Each number is 128 + 32 x the weight over its row's rms, rounded and kept within 0 to 255. Layers, rows and columns count from 0. Numbers have three digits each. The size before them is the row's rms in percent of the matrix's.

# k: layer 7 attention key, 128x128, rms 0.142, rows 52-63, columns 64-127
# q: layer 7 attention query, 128x128, rms 0.142, rows 53-63, columns 64-127
# v: layer 7 attention value, 128x128, rms 0.131, rows 0-34, columns 64-127
# o: layer 7 attention output (transposed), 128x128, rms 0.133, rows 0-34, columns 64-127
k52 119:227118134239143054087120134124117129116088160104097101121153114127134155117153095165178169126105108139139068140153125142111120173131086157161147108140147135147189135170139143144163124108119129
q53 093:107112171077112131125125176095108112132140164139072073142162151182134115129130098131155139162096092175107133166117130166102168193136119150114146102147164120158110132136067125139090174123114108
k53 095:078208109109120186130123141127132159142109167149116194135102129135094156153084177141112104114147098100122124089092090164125145136039097210141105099153152160125147120126145112084154149156126078
q54 109:089136104114095137136079099125123148169111095193113155156105102101146096193061139120150102110147079102149146159136051166133143163125125186182144133152192112144124171085181138112168160158136144
k54 117:175093116105138175106138133108103153154122054192133136129128122097118103183087192118187173127101102156117144165143108136061171109127056170164132116160169140147160152121136116080164159159160166
q55 106:093136192122143093145060101104126109180108167155184185131070184142108156106117182131156119105197106160146116122171090144108121193161095110087152097172158128126062147160153127151090109164106123
k55 105:071149142109121149177091108113205146083120114089179193133146147099087113116098183133160111113204121151123133135159118069048145165149103062100152139118136143119081136146169094124109137164140189
q56 101:105114141127106113140137134100082122101115146138085037119131113124091085107110139135113148156111105142106112184138139145107167138173121157140157136121174095156148154139102130130188114140129125
k56 100:141171109107169135115128105145147125131089139114132182096186117118078178128096145124192179107113089156156118089088091150133140060088173178173117112146146188117138136140186109106180141132171085
q57 102:125142156051077105122115178097138109155132150113104136117163164111117153143165137084140126138161095101110119169101102135184156179159066120109084162182193128119188115205096135120178137096124089
k57 100:102121139015142130084129195091164108148124108167138167091139154085088158090090145136101061122189095057107117173122109114116157155127085157111109136157157171106155142171155136089177118103169090
q58 086:091121139073116121146112173115130117142097168150075136150170154136164099126162089108116129181172098137083127074103080128135168181113104125146165164158124145146112117100083119147097147129138090
k58 091:165158088197153076116143128153127163161155117164140168080115152116095168116112150195164120102114085084125144107124116120163154149121147179171100055171121167141197139161176155129174127133132095
q59 118:212187221175072150110112154140136104101132160146156146122092150113126110147126124194102093097170157162143122139090123160075158109115129124117136101166126094108102143147198112104130079163162098
k59 126:164196142140061195125130142144107101122166159126127138120080159125112120143109150183068073117176151116132200147114143137082178107079092109101132107160115090089138128136176122045123100150126160
q60 083:128099106145128106094154148096131130141145108090155185144118150132108166109106103127190142129153102113138086141102150177183177150081099120104059150159078138050133071087125092108141180139153112
k60 083:153156166115091099098146149115110131175125131188138102092104142152169119102180039147142104134142113120202080149103138131164173217159139130074092136173115116127173112127116159158132122070168154
q61 108:142102151139137103143131131132107156112091075167120058149118104109183067121085078110114117151145099058131126122119088132128095112169137137166163113121143147123182129071105136122116096165163167
k61 114:187125093182117065127174118154126130128153092177097120085123128102081147099110128152157189094087135113154142136153143093166127122166146189162128101128125157132206121115195141124187142139134116
q62 080:169142108178141143129161095147121124092143095107180157116108111111076151136108140145141155078083176131187141173155163115117071071156142101107100089080121087105146131142162132122135104112142176
k62 086:107123145096114149118134116129102077102115148078140087132149100111151089119144114114124119139137162190136118169112162107148116081178169061097145196106123068123071141109090121128090098096122136
q63 092:086118118102084149181120156121095164111084138119112139123166135189084140139128117122115087140122102133096099098150103118161150212139157145151160110124122119152106115135126138119126129135116076
k63 090:175133121187138111105126136123173178080067167128142159119180136152131147129133142154098133134099111099125084092134102108104164103027137188186125102146091130154144139178127150152165123143115100
v0 075:131153095150065125142162101125125096104136139155187128134125158138151194147122111154138143111101130101174079106083116117117144058130134108108028139111112107171145122142126180149138046112117124
o0 079:111149106090107144142095143148131070131092087118073131095141161170136145081097140113178182076123102140117117092161171133122128195121104115121210110086123163139106130093153110093087142130152100
v1 098:081113085093095136162207105163096123112116117151094140115148126153068132116092100116149175074107151085172116142128110078144132113160141132146065131065118140088157103144144151157141131141160136
o1 088:148134117159144146111098135130146118169169130095161163175083131136121167146150156149153125138108094135124149103135108130128105128113137130126191112152116134108135120134124102095115139144112168
v2 109:158150169178173141099038137105155134139143121100172140141105131119160116146145167168111071168142105175095145095133129166083123129091113125124184123185131111167074138119118095099098147152112163
o2 092:116101141103121096131155121120125108106107132148096107095164143125125095101122102102111145110147173108148092138124180119150153128150126127131057140093147125144148132122143166150140114108153098
v3 085:147163189152135104128080151143149145127155129142184156121094152101175086158144152143096115131166111186107158123106152205105156149132091107123208141182146149131125167096135085140153156177119140
o3 099:121102101095115127151163124096129143111157141124075100103138119130116121102149073074146179134110164089137097157158153112170123090108151162113047128072130124138164149091097169102138158130171153
v4 101:141139173157163112121079140065159103144130126130182113107133112099176161148172152134101077184154113172143131141125158150123136126102111163103160154184159150192121146097142108106102121120105125
o4 106:161137140109114121101133115128113171069065164153099095084174104142109086123112112099110136059125158128135106133143190133127141130134126111142112127116120105146090146144140144194126126097160090
v5 110:173139181132069118107117140103132188134127116117140148145100152166146131108103108112162128100126118062149185092154142190095177192128105113135154095126116146093122133075118144115153125117134100
o5 111:104121091142142094082157148099133095102172161155145132094176075069177117147134086114147187200125154174089098148096115124181057075112138170088125160158118130099134168164102117113164115114139165
v6 079:117109127094097143125168085156127155105102136134113106121165136160106138102082099108153162099128148087154115129139114105147128115138157088155078117069123114101145097146106142161137108140143102
o6 086:101153109170134134158099166109124108156156149097156140173095093129160156119141150159118125185097108136086126091100072124130125137122146145111161152165147151101109107104134140068106138120101139
v7 065:178163196159120060140071148120129083121150151118221106124105131134161141117134138119099143118169092135101155099130162208109176180136118101113162120170159194106143161106158148148128132155119106
o7 073:100118102097138132131186147086114109099151165112079124111165067086157091105106116076161141143141142111083097175109176099126105112126105152109097139138109133135096150125080142135157169114151130
v8 114:145085068114187107119136131135132127154112149093000051126145092148093110104123136135140157138112125149079099138117132087194107136123165162168130148125142130101132109135163136126142159123128055
o8 106:086175201169144163164117117149121112146124126126189154117067147140154154099095146141107019124165149073171129110101065159056145120150107127122106113136143095160105096125122122185098103128095118
v9 105:146139193163175108097052139070184128132131131133199098118119107110207121128161138124109099180160111139093133124136165163102134137101114136100191112195153123166101152081124128095115114111106118
o9 100:121138116110096115128163132106106127068106161147098093091171115128131098121107093099120125119137157141125090131112180124116151125142116124132070153108136123143096151135108143163152129088136089
v10 077:152143127151079108115136123103157064151104155112211087106135032110158128112117119082108117175162089128089104108118186118176151140099170132106127154170151150101162131084137122122089126105112079
o10 087:103112102130105137151168135094083129073113182149081099133162070116095124161099109129113104133113136130071120156118170140117140124124102147118081157137142128105072143139076112103162143102112130
v11 079:071092071118076118148187129111131093118143135136109086124140130134163183109121093106158175120071130059120068153098136065142121104144166147120033121100125129131150104112151182118124044078133084
o11 080:146158148119109155129097107151134092126133101117157124148131191146129147162111159144153105135146104171118159094144109123043124150111146106144244105166089143137072142147112093142103152154104144
v12 091:154126144166170117102070150100141124148133131104154114129104122094195114142170159142114089170144109162084123123125140151113119142099123142112198128193140114163097150106128106095116139119107123
o12 087:124124147091113119128156107134113125092082132155103097087169144116114098117103101111106115110156156126141119151119162118115153128148116119133064139101131109146116137136124134171147117105131099
v13 069:165148154147159098124074197106154123148156124124112113119126133084154126112172163126101109159159117171109149130123148170114123134110109155102204150169169141127138167112141072103126174124123137
o13 071:128113127099123130118167112158123176089105131173121133094159105109099091138111090098132142106118147117159131163141181143133138119130120123155086104099118125131128133146113145170150111131150126
v14 115:146150185168177140096046125096168134141138118100178144136113127114168123164153159173118078169137108171096147105136133164089111122093113126122185119179131113197082137116117082099107134145103156
o14 094:129110151103115099126143129105125116099095134145103100091164134118132094101122107107107143099151172106147094132135175114145153127146130128131059136100142122149134132125144165147135115097158094
v15 122:152097151161172134121104102051175116125129091143197081087143080108185137167148117103107093195142123157132125147143160132120117128099143167111146131159151126185120127054136119096092135100114105
o15 121:155137141121106100111122135121112138067102206141119110091167110146107096130144097115116131084108143151141108110128152125102149126140130100126124122121146103148088147168119144193148117085129105
v16 075:128127097108137176126136066119129164122073096126104149138168135143002170151096123127149092130095147145153153105164067100114126095117128136169079122073121111161114084148091102142121153144122156
o16 085:132128119186149097128102150149141150160130136123161147112107116146149130089166152182110140105127126112147119121137096126165119147152142125107156121138139145112163107132186169128108093115163111
v17 158:089103086111122126154172183165098130129143133138046170165118152104080116085125153121118141074127165112123123158078089101136131135189082159137145156099128125082136175176145112133160134155134120
o17 155:098096137146161154123141155163145130197138077116142180158090175118101158129112149117139150141102138123128171141099173137142084148135126149131140147120095142116134130127126080116117102116120130
v18 066:079119055142068179145183080138105118123116111124156160141112149145111165165071086134155145103092145114167118117092103125144131087147144115126026144086106129154109102130124192126119115110121133
o18 068:135109176116117120137092151116125072138102123096133107126149186156150181076169154142138134102158118152103122123173092080118098175095151121096206100145123132147167113137157119099094138147144133
v19 068:081121064117141167155166095127109126120116118107103150132147107162063168113087093148168122112099139076142112116140100056127115095133150132122041123083086105116140077123132165125108114115134142
o19 074:131144161140113128128074136137151114149132105118161146144112182132149167128127157156109123121143124147145133086150099156128141145135136117133192111128144148136123134152163117120133121134095111
v20 109:164143134144092114118142137130112100128146153138076067125163155163102173121158118136154191111119135120163142127100146135151139094120160105121082132106146107111174109140134112146160055113144159
o20 120:085135109070129156158110131181104181132109093134161172105128063080154117119098141116104100131091116141114119129169101155125098157119131126178201128134124164129058142118148133102072158168123110
v21 108:146128071146112126143146134120143156131144110135113121126146127147072140141114134140167171103095133079079139102131168151118128098144139117127093118100142110101148112100137131102176092137142141
o21 106:072176127076046133167120147117151124100212081143158145097129139100211130098120071124174124151154136149134129162137101119126098127126127131090116101111130212146163165156074124091132121148108146
v22 128:111120132135128133126140141066140069164122154112143077124143077085189116106155111087096107198130120149107105152126188105166121122096160170096140152172153111133145141080138111076082119091096092
o22 120:132128125124102144119130121132100150074088170156116115132149113145070126182096107113117110115092126160106141119100175156102142127131105116139105160124121113123053143137089086164139117102098107
v23 070:207116154139163101089090185128101140149131135101122106119122130083154105140176144132111097144142122179068111123129126154136120155099105125110192125182171121135109142102142091117131192126127109
o23 064:103120147089114131139184105146112142127080121151133123085130142087119103100118109110107134124175142069169133171124069101115155101146108140136052121111122114127155096126124165190123125132110145
v24 110:174153183148155146101058153068162103132137147119164106126130104109181119142152128129104075191142110170099145123121156174112148162095126135110192136174158129171098145087104130100096126097102134
o24 110:136129135098107104130152116109104157074090151159099090099187090116129080115109108118095115105145142139125095149120167116123147117134123127140075149128133126145102147143126138165144124117147092
v25 081:086110049136117129146180075156101116124117098122117111125135124145118150137088102122158172107102132075147094117118117086166119067138174118149037135085096109117148093125149138146131103117138126
o25 093:123150166113129154153076149131151109159144115101166146133087171142157193128135142156133098134150127128125142112163055121118133176128125109114194085122160139125129117134144117091106145139101126
v26 105:158150186179182115089035135092159132146142138105179131131112132104179149157170165149119078173141095161095136118135138160102123108096129125122182134194133114183100131114115094105117113135103153
o26 088:126122154101118113124142121127120133091086132154103095082161126123138101106112104105102144097147182105144102135140171135131156135143125128138085137090141128139115145121146162164128122101160093
v27 111:136119141115123092105123119139135101124106119161080113109144166095094144158122157124116192132128142174147158142102108156151129063122139108170137144130178153185147132171123078182235126190115135
o27 101:093130107174113147147120153149107155130123119096174130115091078166152143071160129126147091085109142061110086145143127093099107181125139129117104099139104155089107095096127176107057101087177130
v28 178:068070079144132087131151125149126141119125090148142155127108130126103153105126143111142179076108160098127142167111160115156140093206125143135128136109097130058172189154149157144152134160108149
o28 165:081106128149134163135162189129113099165172122120135149116077181125112209128122103096184160134091152144129162135106193164119109154147113145101153127097144128093126174141093085095157140079106139
v29 149:104100132144117131118190137084150095153105109144154089149119091094152091075132126046099140175153146122084082176142188072174126116123137157106130130161139092100161136090115142109113131087113083
o29 136:108117088162094140138159160124106120107152184123103150159114137152071159184115099120141134169079133150080143102097162167111124132125087140134097162100133138112084138134054105118162123090059136
v30 102:109110059106084133156203096159089124121124110143070145132149143148053150126082100125149158084101150096170128136125102086144128115154135127147052136067112136082147107158149152154151127134150120
o30 094:144125131153154140107097135139153127178151113091165160160091136136131160143150151155148115136120094124117158119141083123125099135105141134128206105164117137109149116133145122100110126157113160
v31 073:118147153162138139138121172079151079150140125122214130129084104133163136091142159085094097156138101154151126130107163112094133159115092158100148149160137165134112164096151122105084155114119117
o31 086:156111126129147123102151111141113119079089200120078121143169128122054107145114129076109136106110145160109108122114215115133132119122112125138116157117116113153086154156106110174148133097130110
v32 073:083140096092098161153171094135103123109119109123094167121158151150055170123086110138162141093094147100192144121123089111131126107137138132126030134066112127115125091158127138126113101119137166
o32 080:141120131153130113116072141139139130159125095113161150151124140136152142128161161142128126113113103159128130101158114129149094144106155116126214102158117132132144133126171129108094140158148146
v33 069:115105088114113168137183104141107144116110119132089154135147151169061156124087104140150144105077151089158124140140083080137106114149134133135040111064109116110119087155123164134129121110138128
o33 079:126123135158126117110086144143142100174126107100157155166096156138152163123145160154139126141133099133128138088133071139136117150108138132132190111155118146123150105132155132115110115142111147
v34 077:128110126129157138127132183093142075142129152091156108138108090093187080078148127121096108166146127131067095150133176097127117171113122149094177136158145129106117143109126126091073127103116089
o34 091:122127119122115137117156100118098118091099146159107109155154124114062109182087128100127096142113112162115145124089190133103151109124114125146069175127106115127086144144076076144154123106089124